{"n_head": 2, "norm": "rmsnorm", "bias": "none", "lr_head": 0.0117, "doc_mask": true}
Each number is 50 + 15 x the weight over its row's rms, rounded and kept within 0 to 99. Layers, rows and columns count from 0. The size before them is the row's rms in percent of the matrix's.

# layer 5 MLP up, 384x64, rms 0.102, rows 277-331, columns 0-63
091:58 76 44 42 20 35 48 59 46 43 33 65 47 64 60 52 56 31 43 29 61 48 24 49 56 49 32 33 46 47 54 45 38 36 41 50 49 31 49 44 51 50 43 43 48 58 23 48 67 48 35 24 90 51 22 34 57 87 51 41 88 70 42 36
095:59 61 50 61 20 40 62 52 39 72 42 19 64 62 60 65 51 48 44 60 62 62 57 64 39 56 55 52 69 28 44 55 37 42 87 27 37 23 60 51 52 54 39 48 48 38 20 44 49 65 58 31 61 43 25 26 41 25 38 30 68 24 44 35
096:29 64 46 30 36 69 45 53 42 80 75 56 52 48 50 42 11 50 61 71 49 25 65 52 66 51 43 29 43 38 51 65 50 59 40 38 64 66 48 48 55 64 45 36 54 37 59 60 40 60 17 43 78 69 50 52 53 50 16 33 44 71 41 79
118:40 59 51 57 35 38 61 33 53 64 24 66 38 32 25 48 39 67 37 49 41 66 49 52 67 45 54 22 73 31 60 51 53 43 52 29 62 49 18 36 67 46 44 68 56 61 70 55 56 69 16 53 56 36 57 73 29 51 31 36 79 57 35 72
097:63 35 65 78 66 28 74 35 49 53 46 28 33 51 32 70 03 51 56 77 34 42 34 55 33 33 55 36 48 54 62 48 46 25 53 41 44 51 51 34 72 64 69 59 57 66 60 51 45 61 43 42 76 32 38 59 74 64 67 51 49 52 42 36
091:46 24 31 49 57 75 34 48 46 84 53 52 39 58 47 53 50 59 49 63 31 45 33 79 20 01 56 64 65 51 47 50 45 60 48 36 62 41 64 38 49 69 75 59 64 52 47 55 77 33 42 47 38 40 49 59 61 48 64 49 53 57 48 88
107:21 36 46 36 62 37 81 59 38 29 56 55 45 56 66 86 65 50 60 61 35 40 36 66 65 55 64 51 27 30 54 56 37 39 26 66 53 60 40 73 64 58 50 62 30 61 53 58 66 57 40 33 76 37 60 50 46 43 39 45 55 86 50 21
084:58 13 59 59 59 48 42 46 37 20 18 72 43 53 25 49 62 50 19 64 79 45 52 57 54 41 41 24 70 54 55 56 59 55 64 37 84 72 65 48 54 57 68 60 37 53 50 79 55 57 35 62 40 46 53 57 49 48 61 32 60 42 63 28
105:47 64 45 49 55 43 66 51 43 54 43 43 30 41 78 45 50 71 48 64 47 41 53 52 34 52 31 46 75 46 14 46 49 29 64 66 75 70 26 60 47 46 66 30 46 51 56 32 19 76 48 41 37 63 24 55 63 70 31 53 48 14 68 63
092:67 55 56 57 52 21 50 46 75 52 69 65 43 58 61 73 35 68 51 62 36 44 46 32 55 87 56 47 63 42 21 60 41 22 65 67 51 57 62 59 53 45 67 57 63 57 32 84 64 55 53 39 50 11 38 36 32 48 78 60 43 46 60 54
099:83 81 57 81 27 49 54 51 60 27 55 47 41 54 44 38 94 65 60 43 52 45 61 54 45 53 44 48 65 24 38 37 39 66 71 60 58 52 18 35 54 54 75 59 59 51 39 49 42 27 49 43 65 41 45 58 40 48 61 52 63 31 32 77
103:87 45 53 48 66 41 59 45 62 56 34 63 53 41 74 35 54 71 51 38 41 69 35 47 71 48 56 38 86 67 24 50 31 61 87 57 52 69 47 57 66 57 69 78 39 57 44 30 47 68 43 69 68 36 68 67 62 53 60 53 56 40 57 37
082:68 25 56 60 53 42 40 54 37 70 33 69 53 52 33 78 39 59 44 37 46 26 37 45 59 29 40 31 48 59 37 44 75 49 42 33 21 62 29 48 48 50 72 47 37 49 39 32 47 61 47 44 60 44 66 50 54 70 60 02 49 45 51 88
120:53 41 34 59 60 26 78 39 53 83 44 42 60 59 58 64 40 56 32 26 62 55 50 20 40 77 33 58 73 60 42 65 63 33 48 60 40 31 68 41 59 62 64 27 49 69 60 77 46 29 25 47 63 56 29 44 48 65 55 55 52 30 49 72
093:58 34 45 64 48 08 52 49 51 39 59 49 36 53 37 57 53 47 45 66 60 53 42 54 41 68 50 72 84 68 48 46 69 22 46 38 31 73 57 71 67 52 41 26 30 44 41 34 46 39 38 21 67 37 61 60 57 39 39 52 92 60 58 41
084:57 39 35 61 67 70 49 74 47 16 42 32 37 57 67 54 51 56 46 70 34 68 53 31 26 64 56 49 48 61 62 40 68 45 67 22 58 40 63 40 77 61 48 49 64 64 46 53 69 41 34 61 74 22 40 81 46 46 52 76 78 44 43 38
111:51 53 67 57 43 61 61 67 59 57 38 46 78 40 36 48 74 57 67 56 81 19 44 30 23 68 67 53 51 48 59 69 54 39 38 37 42 62 52 61 48 49 49 45 51 66 37 74 45 57 65 74 63 39 42 32 40 62 68 58 25 80 18 27
105:33 49 38 44 70 58 43 59 30 36 53 54 34 59 43 54 52 67 60 45 56 40 56 06 47 61 29 47 44 26 23 82 57 46 47 70 65 41 38 79 35 69 29 39 50 53 48 47 36 79 60 60 32 37 36 54 40 14 47 45 59 55 63 35
101:65 51 38 52 61 51 41 45 35 53 34 86 61 48 67 52 19 48 64 76 61 33 63 47 64 54 23 41 36 40 49 56 34 59 46 53 53 60 49 65 49 54 37 77 26 62 45 44 27 36 48 62 34 49 65 69 69 37 60 43 99 66 41 39
115:21 48 55 31 60 43 28 65 52 25 34 62 47 57 34 48 53 51 58 38 75 36 43 40 35 65 19 46 43 46 33 49 42 84 50 73 56 41 61 56 60 55 20 51 24 59 55 53 69 50 30 76 41 55 48 68 42 63 18 48 36 76 47 59
109:23 45 76 45 44 51 29 34 35 54 82 50 33 29 53 47 70 50 39 48 62 31 65 39 61 71 46 38 38 63 52 50 43 35 46 70 33 30 48 58 57 74 79 53 58 61 28 71 71 56 41 39 55 58 48 73 21 73 73 56 62 57 53 66
115:67 46 39 66 50 53 29 39 44 44 52 47 60 47 75 29 49 34 18 50 71 53 73 42 54 56 29 51 60 63 55 70 65 68 49 39 30 26 42 47 62 58 65 36 09 36 38 63 41 57 50 52 54 39 34 51 89 46 31 55 43 55 30 80
106:67 64 34 63 61 58 52 61 29 64 55 19 61 52 93 64 35 48 39 51 50 55 56 51 23 57 52 42 47 64 46 48 44 73 30 32 40 27 71 64 35 74 57 63 41 58 23 39 38 64 43 54 54 65 29 29 38 73 63 65 66 58 30 59
106:57 39 38 65 49 33 42 56 24 26 53 30 51 68 53 96 33 65 59 50 57 41 37 34 40 33 70 43 56 35 39 30 34 51 59 56 52 42 52 34 47 49 63 51 60 86 47 48 71 39 48 58 60 51 43 15 44 86 36 57 71 54 45 34
110:23 35 50 43 56 43 19 39 36 53 57 40 72 36 36 57 30 41 52 43 24 26 29 45 64 38 42 48 69 46 34 61 56 29 78 31 58 46 52 40 27 67 57 08 25 53 55 66 57 61 48 44 28 30 56 57 42 50 35 72 40 51 48 62
107:47 65 57 49 44 62 48 27 47 57 77 28 55 43 44 81 46 71 55 61 72 30 41 23 37 47 67 50 44 28 85 34 41 42 42 67 49 49 41 53 44 47 23 65 60 58 17 27 43 38 26 35 64 58 33 21 65 44 48 52 59 64 43 54
098:72 12 75 67 45 54 49 49 57 62 61 58 55 37 62 34 46 49 44 72 23 27 55 50 75 38 67 48 50 32 39 68 61 44 56 26 55 50 33 41 68 62 46 67 49 34 39 56 39 55 62 53 64 65 79 74 82 65 38 34 78 51 50 39
088:85 51 57 56 35 44 48 56 68 60 32 16 16 05 85 42 72 31 31 35 52 37 50 51 54 40 48 56 63 56 47 66 55 36 46 39 69 45 40 39 54 50 42 47 56 40 65 11 50 57 46 73 62 45 44 58 56 43 57 47 33 56 46 53
079:29 67 60 67 22 57 59 23 56 29 55 45 42 52 44 36 37 24 52 72 67 27 66 76 42 51 59 65 55 44 60 54 50 47 61 49 39 71 50 71 27 74 58 34 37 51 43 44 54 26 19 32 44 26 51 71 61 46 55 57 37 34 21 51
096:50 47 56 65 25 62 25 59 58 25 51 36 78 78 75 91 48 52 46 46 75 43 55 50 43 36 57 56 64 44 79 60 27 48 38 55 77 40 74 62 48 51 48 55 45 60 40 41 26 53 65 54 61 71 46 64 42 33 40 36 73 44 43 64
108:44 37 71 85 73 37 46 60 38 19 36 35 40 53 46 78 50 37 50 74 35 40 46 37 48 46 32 36 47 25 38 55 46 29 42 33 58 52 30 20 57 45 37 54 42 49 35 68 59 54 59 45 88 45 36 66 73 69 43 53 36 54 38 60
102:46 79 39 66 29 44 45 65 57 55 26 62 57 62 53 43 49 51 40 51 59 54 38 63 43 38 22 69 38 70 39 55 30 66 59 64 34 56 64 55 64 23 27 28 33 86 40 37 42 39 52 32 35 42 29 59 52 30 60 83 69 59 51 65
109:60 74 46 50 23 50 75 33 46 61 64 52 50 28 31 58 60 47 43 53 62 47 64 42 53 61 41 20 62 52 62 73 57 29 28 51 66 55 35 56 54 52 47 39 25 29 34 58 56 57 41 32 83 51 75 42 27 65 70 33 65 84 45 56
080:39 21 62 71 83 33 35 56 42 45 54 57 48 81 64 40 40 45 49 58 55 31 59 62 42 48 50 56 26 81 54 57 60 58 50 53 60 36 47 70 42 73 81 56 27 48 82 42 37 53 46 64 58 51 20 53 71 65 27 49 63 63 37 62
085:48 48 74 50 41 21 78 66 35 34 50 71 69 91 38 61 63 51 39 53 69 51 20 52 26 39 52 62 51 46 29 58 24 46 54 32 35 86 49 31 51 48 43 61 50 50 54 29 34 31 33 56 41 38 55 45 40 54 44 47 44 33 67 38
103:96 48 52 67 68 34 39 43 53 56 47 40 44 42 32 44 59 53 24 55 39 33 45 25 35 81 67 58 76 77 34 52 51 44 57 48 41 58 57 45 46 36 52 32 49 69 29 26 15 41 37 41 66 50 54 65 57 64 56 45 58 31 41 70
098:43 49 59 56 71 53 44 82 12 50 25 36 70 37 58 55 42 41 55 64 59 15 48 35 54 75 28 69 57 56 22 55 37 58 73 23 49 61 51 53 69 54 51 51 47 62 35 44 54 76 71 57 43 33 38 57 52 38 61 52 20 56 42 63
132:33 24 34 48 49 37 63 60 32 73 61 19 47 63 54 64 42 76 37 61 49 74 41 58 35 60 41 34 67 60 41 54 52 31 47 79 50 34 53 40 62 62 53 31 73 69 60 40 49 59 34 41 49 71 31 22 44 69 73 45 33 29 69 61
092:17 61 33 20 39 30 21 48 42 59 64 38 52 57 62 37 58 44 26 41 72 54 45 64 65 46 41 44 48 45 54 62 33 63 58 55 40 79 88 62 50 56 76 34 36 59 50 36 46 94 56 57 48 57 58 62 51 41 47 53 77 44 57 52
119:51 84 44 57 50 27 45 74 52 62 36 25 46 15 40 42 59 63 59 45 66 27 29 60 51 70 50 58 45 55 55 52 60 36 55 28 50 24 84 50 70 60 37 37 50 53 62 26 60 70 34 55 56 45 61 41 35 30 44 59 34 60 19 51
109:56 88 31 60 76 90 38 56 40 28 46 48 67 45 70 39 45 64 31 39 64 57 48 72 33 58 64 59 70 47 33 58 56 54 42 49 61 48 37 49 64 46 46 49 40 57 24 34 60 53 42 58 72 50 43 26 57 56 80 58 27 33 51 80
112:47 57 42 56 27 10 91 59 44 42 41 43 43 30 39 59 55 65 38 29 71 50 58 66 34 43 40 51 54 30 41 77 50 38 57 41 61 56 50 66 76 41 31 64 48 51 54 35 16 72 44 80 69 72 38 49 50 41 49 47 51 33 57 57
092:43 37 37 50 58 44 47 30 57 55 61 70 79 65 64 45 53 36 63 42 61 26 38 41 49 40 45 33 66 68 61 46 48 32 52 79 63 68 30 70 31 74 36 10 51 52 36 60 54 28 44 21 72 45 45 37 57 62 69 40 63 73 64 49
097:66 29 49 67 09 77 49 49 44 57 29 43 36 44 31 64 36 32 31 33 49 78 51 52 47 41 54 41 60 17 53 50 54 69 68 46 60 72 26 62 36 39 54 75 42 36 41 51 41 72 43 54 45 64 51 67 61 60 55 33 54 23 42 69
089:44 64 50 70 57 45 42 27 45 51 65 50 68 57 67 68 64 40 43 73 35 46 30 36 45 46 36 23 62 78 60 70 61 54 59 73 35 34 32 63 55 53 44 40 59 68 86 29 24 15 40 40 64 60 55 67 32 46 45 25 49 50 39 54
089:52 62 48 59 29 70 33 53 53 44 54 56 57 72 54 42 48 46 63 43 59 59 57 22 51 16 36 44 46 52 27 69 42 47 26 48 49 77 29 72 34 47 08 33 29 61 56 48 73 38 50 36 28 39 61 45 35 37 41 62 46 52 24 70
074:37 34 29 42 38 55 26 66 60 64 51 55 56 72 76 45 73 41 52 48 29 39 42 62 54 81 50 48 73 31 48 65 60 28 56 46 70 57 24 46 69 57 45 37 51 57 35 59 89 47 49 54 59 39 85 64 33 29 40 61 45 62 35 37
101:50 41 76 42 80 62 77 50 20 41 65 56 53 47 36 68 51 54 49 36 32 54 21 31 41 43 38 51 77 44 73 50 49 40 51 42 54 53 65 63 44 51 51 52 42 47 60 46 62 53 38 56 90 11 48 51 29 57 51 72 87 62 46 60
105:68 61 23 68 47 37 50 57 54 28 22 36 42 20 45 40 42 69 51 33 58 41 33 85 46 85 31 53 66 62 49 71 46 54 59 88 45 65 43 55 46 46 44 54 25 60 49 34 59 39 49 43 46 56 49 31 47 58 79 57 36 61 57 68
106:56 71 26 34 54 51 18 51 72 68 61 52 31 57 74 66 57 84 48 56 43 61 35 63 42 34 51 56 56 29 38 72 36 52 55 60 72 38 51 63 33 27 62 56 40 52 42 93 51 40 34 69 45 48 76 60 44 31 54 65 42 49 41 61
090:49 43 23 33 63 64 39 57 57 19 36 59 38 29 53 48 42 62 66 57 49 52 49 51 34 53 66 34 56 50 53 67 44 42 41 37 62 24 14 44 29 66 64 48 48 69 53 33 24 20 14 36 48 42 43 35 57 45 77 73 59 34 49 57
092:68 74 58 65 71 36 43 25 82 83 81 58 45 58 40 50 63 77 55 62 35 22 33 53 63 37 44 54 47 51 56 88 52 71 58 62 40 50 40 57 51 35 42 51 34 61 50 61 46 50 30 64 52 51 66 24 61 49 39 73 56 41 43 39
082:36 46 67 70 63 44 46 45 93 30 35 50 40 24 46 46 62 22 52 49 57 42 25 43 45 45 68 52 58 51 46 65 42 36 45 65 42 56 68 83 55 73 32 52 27 62 72 54 46 61 54 50 65 66 38 61 29 73 33 32 20 42 58 50
113:35 44 30 20 48 68 43 69 49 70 63 54 44 68 80 49 45 74 53 49 81 50 42 35 63 83 34 58 63 55 73 55 41 46 47 37 44 83 60 66 76 47 44 28 46 66 57 58 27 54 56 20 49 37 63 36 32 39 44 65 48 61 56 48
109:57 63 59 67 72 55 60 50 56 51 71 55 68 55 66 42 29 61 60 70 68 50 38 51 35 33 69 53 59 24 56 85 50 55 51 39 27 44 60 70 61 43 31 34 43 51 56 48 54 35 74 78 53 35 27 47 35 49 77 58 18 62 80 58
# layer 5 MLP down (transposed), 384x64, rms 0.102, rows 277-330, columns 0-63
094:69 15 28 63 66 34 44 18 67 81 46 38 71 62 40 46 30 29 52 30 45 67 54 48 53 20 36 45 50 66 48 49 48 49 59 80 36 45 38 43 50 40 66 51 42 33 71 36 31 39 35 48 31 41 50 50 65 62 27 59 48 31 53 34
096:62 35 23 34 63 69 51 48 46 38 47 78 52 44 36 60 34 56 58 31 55 69 63 52 48 59 60 36 49 63 52 33 83 61 28 81 75 59 25 57 39 63 34 45 54 61 87 64 38 58 41 47 54 37 83 58 44 75 60 51 34 57 46 62
087:52 36 40 52 46 59 60 49 45 20 19 49 46 69 43 38 65 74 58 34 44 52 31 62 21 57 43 39 69 55 54 39 44 55 74 79 55 41 53 41 46 49 34 70 37 75 18 24 63 49 55 46 24 27 69 39 49 27 46 56 60 25 49 41
129:32 35 45 33 44 26 59 25 66 30 56 76 31 52 38 50 47 36 70 24 59 45 46 51 56 45 25 55 54 33 35 46 60 47 58 56 60 61 69 47 53 45 46 49 29 40 47 33 83 74 42 43 69 85 80 68 75 64 61 53 55 52 36 65
095:61 52 46 28 33 63 53 32 38 76 26 70 77 76 68 60 69 36 66 46 62 72 27 23 69 36 65 64 46 31 51 28 58 61 45 50 26 60 51 65 46 49 69 26 23 41 57 48 47 34 72 46 38 56 51 58 35 46 32 56 61 57 62 59
095:56 60 62 64 38 27 40 48 35 33 45 47 46 41 54 56 49 60 48 50 67 57 36 60 82 73 53 74 35 42 39 56 53 32 59 13 72 57 41 47 26 58 50 60 72 54 31 69 97 55 40 57 63 50 44 60 55 46 84 67 50 42 69 60
094:67 74 34 45 54 60 51 49 60 40 59 37 24 25 58 93 36 46 65 53 30 38 35 53 43 56 60 67 22 50 38 50 53 42 41 56 27 27 59 42 30 54 27 39 49 62 72 51 40 63 36 65 75 52 35 47 56 51 49 73 12 42 45 52
095:31 49 28 44 61 53 76 71 61 61 38 14 74 47 50 37 33 42 57 58 77 46 47 39 57 34 33 48 45 31 38 40 49 40 34 35 62 75 42 70 42 24 31 43 35 34 55 55 29 71 41 42 45 65 35 75 63 48 53 65 47 26 47 24
101:56 39 22 57 53 51 51 59 62 61 65 22 45 71 33 54 67 50 60 41 28 45 62 44 51 29 35 69 24 51 62 45 49 60 53 69 37 34 74 45 30 71 44 44 38 52 53 20 56 56 47 56 88 74 55 72 51 39 76 70 47 67 24 55
088:51 71 61 63 43 56 47 86 45 41 43 63 45 40 27 54 36 20 32 65 34 53 76 56 64 64 53 67 36 59 40 35 63 63 32 50 50 22 38 51 53 35 44 76 61 45 55 16 56 63 56 41 42 81 48 58 63 51 65 20 72 65 39 47
094:25 55 52 32 63 47 21 29 46 34 68 48 60 40 67 66 61 24 39 63 51 51 41 33 59 58 38 59 51 76 66 42 22 40 61 50 48 52 37 47 73 77 45 60 49 79 51 72 49 43 49 70 46 70 18 68 27 38 53 61 50 39 61 25
112:56 53 50 25 16 61 50 57 31 72 44 55 58 41 55 67 56 45 57 29 46 73 65 54 32 41 30 53 21 45 55 57 41 51 48 48 55 15 04 36 56 46 53 39 52 46 46 27 60 39 48 29 59 60 41 46 40 63 68 48 57 71 15 37
085:88 70 50 35 49 66 57 58 29 41 34 41 42 68 47 37 67 17 32 47 27 66 59 51 27 63 39 69 61 41 59 68 49 59 54 43 51 47 67 53 45 26 66 37 36 29 28 65 45 42 82 67 38 44 46 68 43 27 61 49 51 33 66 38
120:37 29 49 81 26 45 30 45 69 46 39 38 63 29 33 40 57 65 38 29 49 44 51 26 48 42 33 65 50 35 54 57 63 39 58 77 53 42 79 48 46 60 62 50 70 13 61 63 44 32 64 30 50 52 58 44 20 63 59 59 65 39 22 43
098:51 50 58 70 57 65 51 36 31 44 53 63 42 38 22 32 69 66 62 50 53 16 70 58 42 30 46 42 49 52 50 70 45 70 51 30 47 47 48 34 37 72 67 28 15 65 34 57 19 66 57 68 59 53 43 41 34 42 53 58 41 10 43 63
097:52 39 61 68 49 27 44 28 56 81 62 47 57 63 42 71 61 48 49 56 45 51 63 35 59 66 36 68 32 31 20 57 31 61 35 56 42 22 75 31 25 58 74 21 51 49 69 61 44 48 60 72 50 73 51 66 54 39 33 26 49 39 63 54
114:20 53 26 46 63 65 62 61 30 58 56 65 71 56 40 52 50 61 50 63 46 46 41 37 45 38 50 52 24 45 49 59 70 64 61 48 44 51 55 41 56 60 23 35 54 80 50 68 50 54 40 75 33 43 39 17 27 54 59 56 73 84 32 14
111:59 46 50 49 69 36 61 55 30 29 36 81 53 29 55 65 37 47 79 55 48 38 47 18 45 69 44 53 72 64 38 44 39 63 76 50 61 53 43 61 58 86 47 52 58 33 57 62 56 23 65 34 23 44 42 50 40 23 41 31 48 27 40 46
098:58 66 56 47 43 60 60 61 78 38 71 26 12 23 84 53 60 72 42 41 64 33 46 74 40 52 60 69 61 53 74 57 34 54 55 53 35 38 37 43 59 54 34 49 82 41 56 48 65 55 67 50 32 54 48 39 28 64 60 62 30 74 46 54
094:82 61 54 65 32 46 59 50 14 71 53 60 73 30 56 51 38 47 67 29 59 44 28 64 53 62 55 33 58 43 71 26 36 67 55 68 66 45 49 42 49 54 37 51 56 49 42 35 43 64 72 73 73 55 51 39 36 39 83 28 30 52 23 57
106:58 49 56 43 38 51 52 49 29 54 71 51 55 54 36 67 55 23 42 72 74 57 56 40 67 54 46 62 65 71 42 59 36 38 41 63 33 43 24 56 57 64 61 54 24 43 26 68 69 52 49 33 82 40 37 65 29 66 54 34 91 82 52 47
121:49 71 40 48 22 64 44 70 72 56 40 54 59 51 64 30 34 51 37 32 45 43 63 60 46 71 65 35 29 13 28 35 36 60 57 41 53 47 46 47 33 46 43 75 56 58 70 65 74 56 45 54 89 39 66 72 47 31 54 50 55 71 46 27
105:66 47 68 74 63 56 45 48 33 43 53 38 63 51 31 24 59 34 37 42 53 46 66 47 37 63 54 46 27 74 53 48 55 47 46 00 64 67 36 48 66 53 25 38 38 56 42 62 27 62 66 86 38 35 49 51 47 46 48 57 31 70 55 22
090:46 53 53 43 74 23 50 37 75 51 43 25 55 59 98 53 44 32 61 44 50 70 20 45 58 57 58 35 36 61 69 37 37 53 47 55 41 29 48 62 66 57 50 43 60 46 60 50 68 53 51 63 58 52 68 46 84 31 55 46 31 42 11 65
109:52 52 52 44 65 15 28 57 58 47 63 33 64 82 37 49 42 54 56 57 35 62 66 25 33 67 47 23 38 36 26 34 72 65 34 49 45 41 44 40 49 64 62 37 41 39 27 78 72 64 81 45 36 39 40 59 61 55 53 28 49 45 34 39
099:40 45 34 49 69 59 52 54 81 42 49 54 52 51 49 46 45 35 60 54 18 31 39 29 60 75 31 24 46 78 54 17 43 38 55 59 40 47 46 82 45 43 29 34 22 52 72 52 52 18 38 34 55 45 79 31 56 46 53 36 47 57 46 53
103:45 68 47 42 48 31 56 77 23 46 49 39 72 70 58 60 39 82 38 32 54 38 36 30 39 72 34 57 70 42 51 55 55 21 56 61 47 73 68 74 73 68 56 42 38 53 52 39 60 56 25 53 50 44 34 26 34 34 74 63 46 53 67 70
079:39 48 70 19 63 66 64 43 68 41 64 71 38 80 38 73 41 63 71 61 51 70 45 49 49 65 64 45 35 37 67 42 34 39 64 49 35 41 69 43 36 65 56 51 51 46 48 81 38 39 09 26 47 51 44 69 29 59 36 49 51 53 51 23
081:49 59 34 47 54 90 68 44 45 53 44 55 23 47 51 43 90 50 53 18 63 75 43 56 59 65 52 57 58 78 56 69 49 53 39 67 60 43 62 36 71 13 61 30 43 32 51 52 24 69 57 67 37 57 56 52 59 48 30 69 57 41 50 49
103:67 24 56 31 22 31 60 64 45 41 36 63 39 60 59 44 67 32 49 61 39 60 60 45 59 41 39 39 58 70 47 60 52 38 52 43 50 77 14 38 46 37 36 99 19 39 49 43 46 59 44 42 52 58 62 55 64 76 42 44 66 50 38 44
115:78 60 58 47 74 41 72 23 41 20 57 37 16 76 57 66 67 76 35 39 38 34 16 49 52 58 68 62 48 40 51 41 54 51 55 40 62 28 55 63 35 29 54 46 57 27 38 49 63 55 56 55 37 47 25 52 51 48 43 77 48 45 36 63
092:47 48 43 34 51 49 51 53 56 38 69 70 79 30 52 41 42 42 40 46 23 52 60 31 58 64 66 26 41 37 68 71 57 38 49 20 56 51 42 49 73 81 59 76 48 63 40 58 28 44 57 26 70 74 28 43 73 56 37 31 56 30 46 36
100:42 50 58 63 57 32 56 28 09 62 70 36 25 44 51 26 67 66 38 63 46 45 30 41 36 50 41 28 36 36 46 37 73 47 62 48 43 49 29 60 48 58 62 56 21 67 20 53 52 40 52 27 42 69 57 29 26 68 51 29 58 68 48 58
086:52 65 41 49 26 71 63 42 42 50 65 44 36 36 17 47 65 64 69 27 52 62 49 17 58 48 55 58 49 25 52 32 40 52 43 46 52 90 55 37 48 51 24 59 39 33 42 72 47 44 65 50 59 40 66 41 49 49 86 42 40 83 57 33
087:62 53 50 42 63 66 42 74 50 37 60 36 34 49 33 46 47 45 28 76 23 62 80 56 37 60 65 25 54 52 58 64 52 65 56 47 52 79 44 50 55 45 54 41 38 27 62 66 30 41 91 63 36 69 39 66 35 52 44 22 56 80 45 57
103:42 70 32 32 45 48 49 65 57 62 58 50 50 59 32 52 75 46 83 61 27 68 46 62 82 43 15 50 13 40 45 67 43 61 47 21 36 41 48 58 51 46 57 41 52 46 50 53 59 45 61 54 33 22 24 38 40 56 38 45 31 50 16 44
100:53 77 22 35 33 66 53 29 45 47 80 68 59 45 67 45 53 76 45 71 40 63 51 67 37 07 55 34 52 45 52 61 60 51 33 55 67 48 39 65 29 44 32 29 33 36 51 41 64 30 60 47 65 80 38 49 49 65 50 36 61 58 59 67
139:34 15 38 48 51 52 51 73 75 51 47 27 38 57 40 50 68 49 52 27 69 72 64 48 40 49 30 44 43 54 35 44 49 36 58 64 56 16 36 45 82 61 64 62 75 33 41 36 58 67 46 69 58 55 54 30 34 64 86 52 66 64 56 46
094:78 65 48 58 50 75 55 43 34 44 59 63 64 61 81 60 66 24 50 43 48 53 31 45 48 62 58 51 41 45 42 40 69 38 31 50 82 19 52 33 51 37 51 63 43 51 35 23 61 45 56 78 37 40 35 47 56 43 31 46 29 63 32 12
103:48 47 56 67 39 37 54 38 51 63 46 48 52 23 66 59 37 60 45 58 76 49 38 42 69 65 66 32 66 34 37 87 68 64 35 45 69 28 66 63 33 38 47 28 51 59 63 65 49 72 50 32 52 40 46 58 25 32 27 28 39 68 79 36
110:62 50 51 44 68 40 44 41 65 34 21 27 29 46 46 37 36 26 57 60 67 52 47 78 51 43 53 23 67 51 34 69 58 50 63 57 48 75 49 27 41 62 34 19 53 53 55 31 47 62 39 40 60 63 71 69 71 35 57 28 30 79 60 64
126:35 46 52 56 62 26 72 83 79 60 42 39 29 61 65 67 52 45 28 51 70 50 38 48 42 11 49 39 41 36 40 75 42 46 32 31 61 45 63 69 18 32 49 47 42 55 67 24 52 46 20 43 68 54 45 54 55 46 54 52 71 54 59 48
086:58 42 84 47 42 24 35 43 71 50 65 48 21 48 58 28 61 80 22 60 41 74 54 55 44 36 54 67 65 67 61 70 60 73 38 54 43 57 23 46 63 34 78 59 43 55 71 43 69 67 50 68 57 51 52 57 32 41 38 74 62 45 54 44
090:41 52 44 41 77 36 63 64 51 18 47 62 55 61 69 26 49 59 38 74 67 48 23 61 54 50 66 56 50 80 57 63 52 50 51 57 28 26 82 42 59 51 56 47 62 70 39 65 41 21 68 32 64 59 49 44 47 39 48 53 59 55 92 36
098:44 52 70 66 46 16 58 47 45 40 44 66 35 63 37 35 58 73 51 33 62 25 62 57 38 64 39 61 56 41 65 59 67 37 27 25 62 29 51 40 43 25 38 66 59 38 74 38 74 84 60 53 17 44 56 41 53 44 71 67 58 52 57 54
099:42 63 68 64 58 65 71 44 24 50 56 39 40 58 43 58 51 56 21 74 52 68 46 54 54 31 65 68 54 49 55 33 37 32 58 49 64 63 61 66 50 49 50 22 46 47 19 54 04 57 71 21 48 63 33 44 67 45 52 44 44 18 43 62
083:60 81 58 41 19 59 58 50 42 55 64 40 36 72 26 72 55 44 60 46 62 85 43 55 24 42 34 42 50 42 40 41 63 52 17 37 42 91 57 43 37 51 40 41 37 40 50 80 45 60 45 38 57 36 46 66 68 56 59 25 51 44 41 69
111:46 56 38 38 49 54 40 32 52 36 38 31 58 49 48 61 29 33 47 51 10 81 38 62 52 20 45 67 24 45 47 28 40 56 48 48 48 45 42 45 57 37 43 58 60 46 79 77 31 73 78 34 38 32 42 48 73 67 55 61 67 25 57 59
105:66 53 15 60 63 57 44 72 66 59 25 82 52 51 24 38 33 50 57 39 51 59 31 61 28 91 55 44 79 46 63 56 62 66 45 50 58 56 66 35 65 50 74 42 64 74 55 43 52 63 71 44 25 33 43 50 53 61 56 51 38 61 49 64
108:45 58 31 40 38 28 29 64 68 33 44 64 63 55 51 59 38 49 48 73 51 73 89 58 40 47 63 45 76 51 60 41 51 54 50 54 72 47 35 43 12 43 63 31 43 57 44 40 37 45 46 80 82 52 29 59 61 29 37 29 65 46 32 54
094:49 71 45 46 64 47 63 81 56 50 49 71 58 37 48 44 69 42 44 23 43 39 52 60 42 69 40 62 38 32 72 58 74 50 54 52 49 67 56 35 68 26 84 39 27 21 49 66 40 63 67 72 52 37 70 57 49 47 60 67 66 15 56 70
098:48 45 86 68 21 77 34 51 60 72 39 41 74 36 37 61 34 41 35 41 35 63 64 47 71 66 52 63 58 58 22 35 47 29 48 70 62 36 25 37 56 26 37 48 49 51 47 55 63 44 93 59 59 59 52 61 42 55 39 57 59 66 46 54
079:35 81 49 61 58 86 50 45 67 68 53 46 54 55 36 61 59 57 34 48 61 74 60 08 38 42 55 50 55 49 62 35 67 80 50 29 30 53 66 71 60 22 61 64 37 33 56 38 32 50 57 55 57 56 52 44 43 67 47 19 50 48 22 51
117:28 38 50 38 57 52 38 62 66 72 48 36 39 77 34 50 59 49 45 48 51 57 32 69 45 75 38 59 53 42 59 27 07 36 52 24 36 62 60 80 42 31 78 52 72 26 50 38 41 60 32 25 45 60 48 32 59 46 66 49 66 35 47 50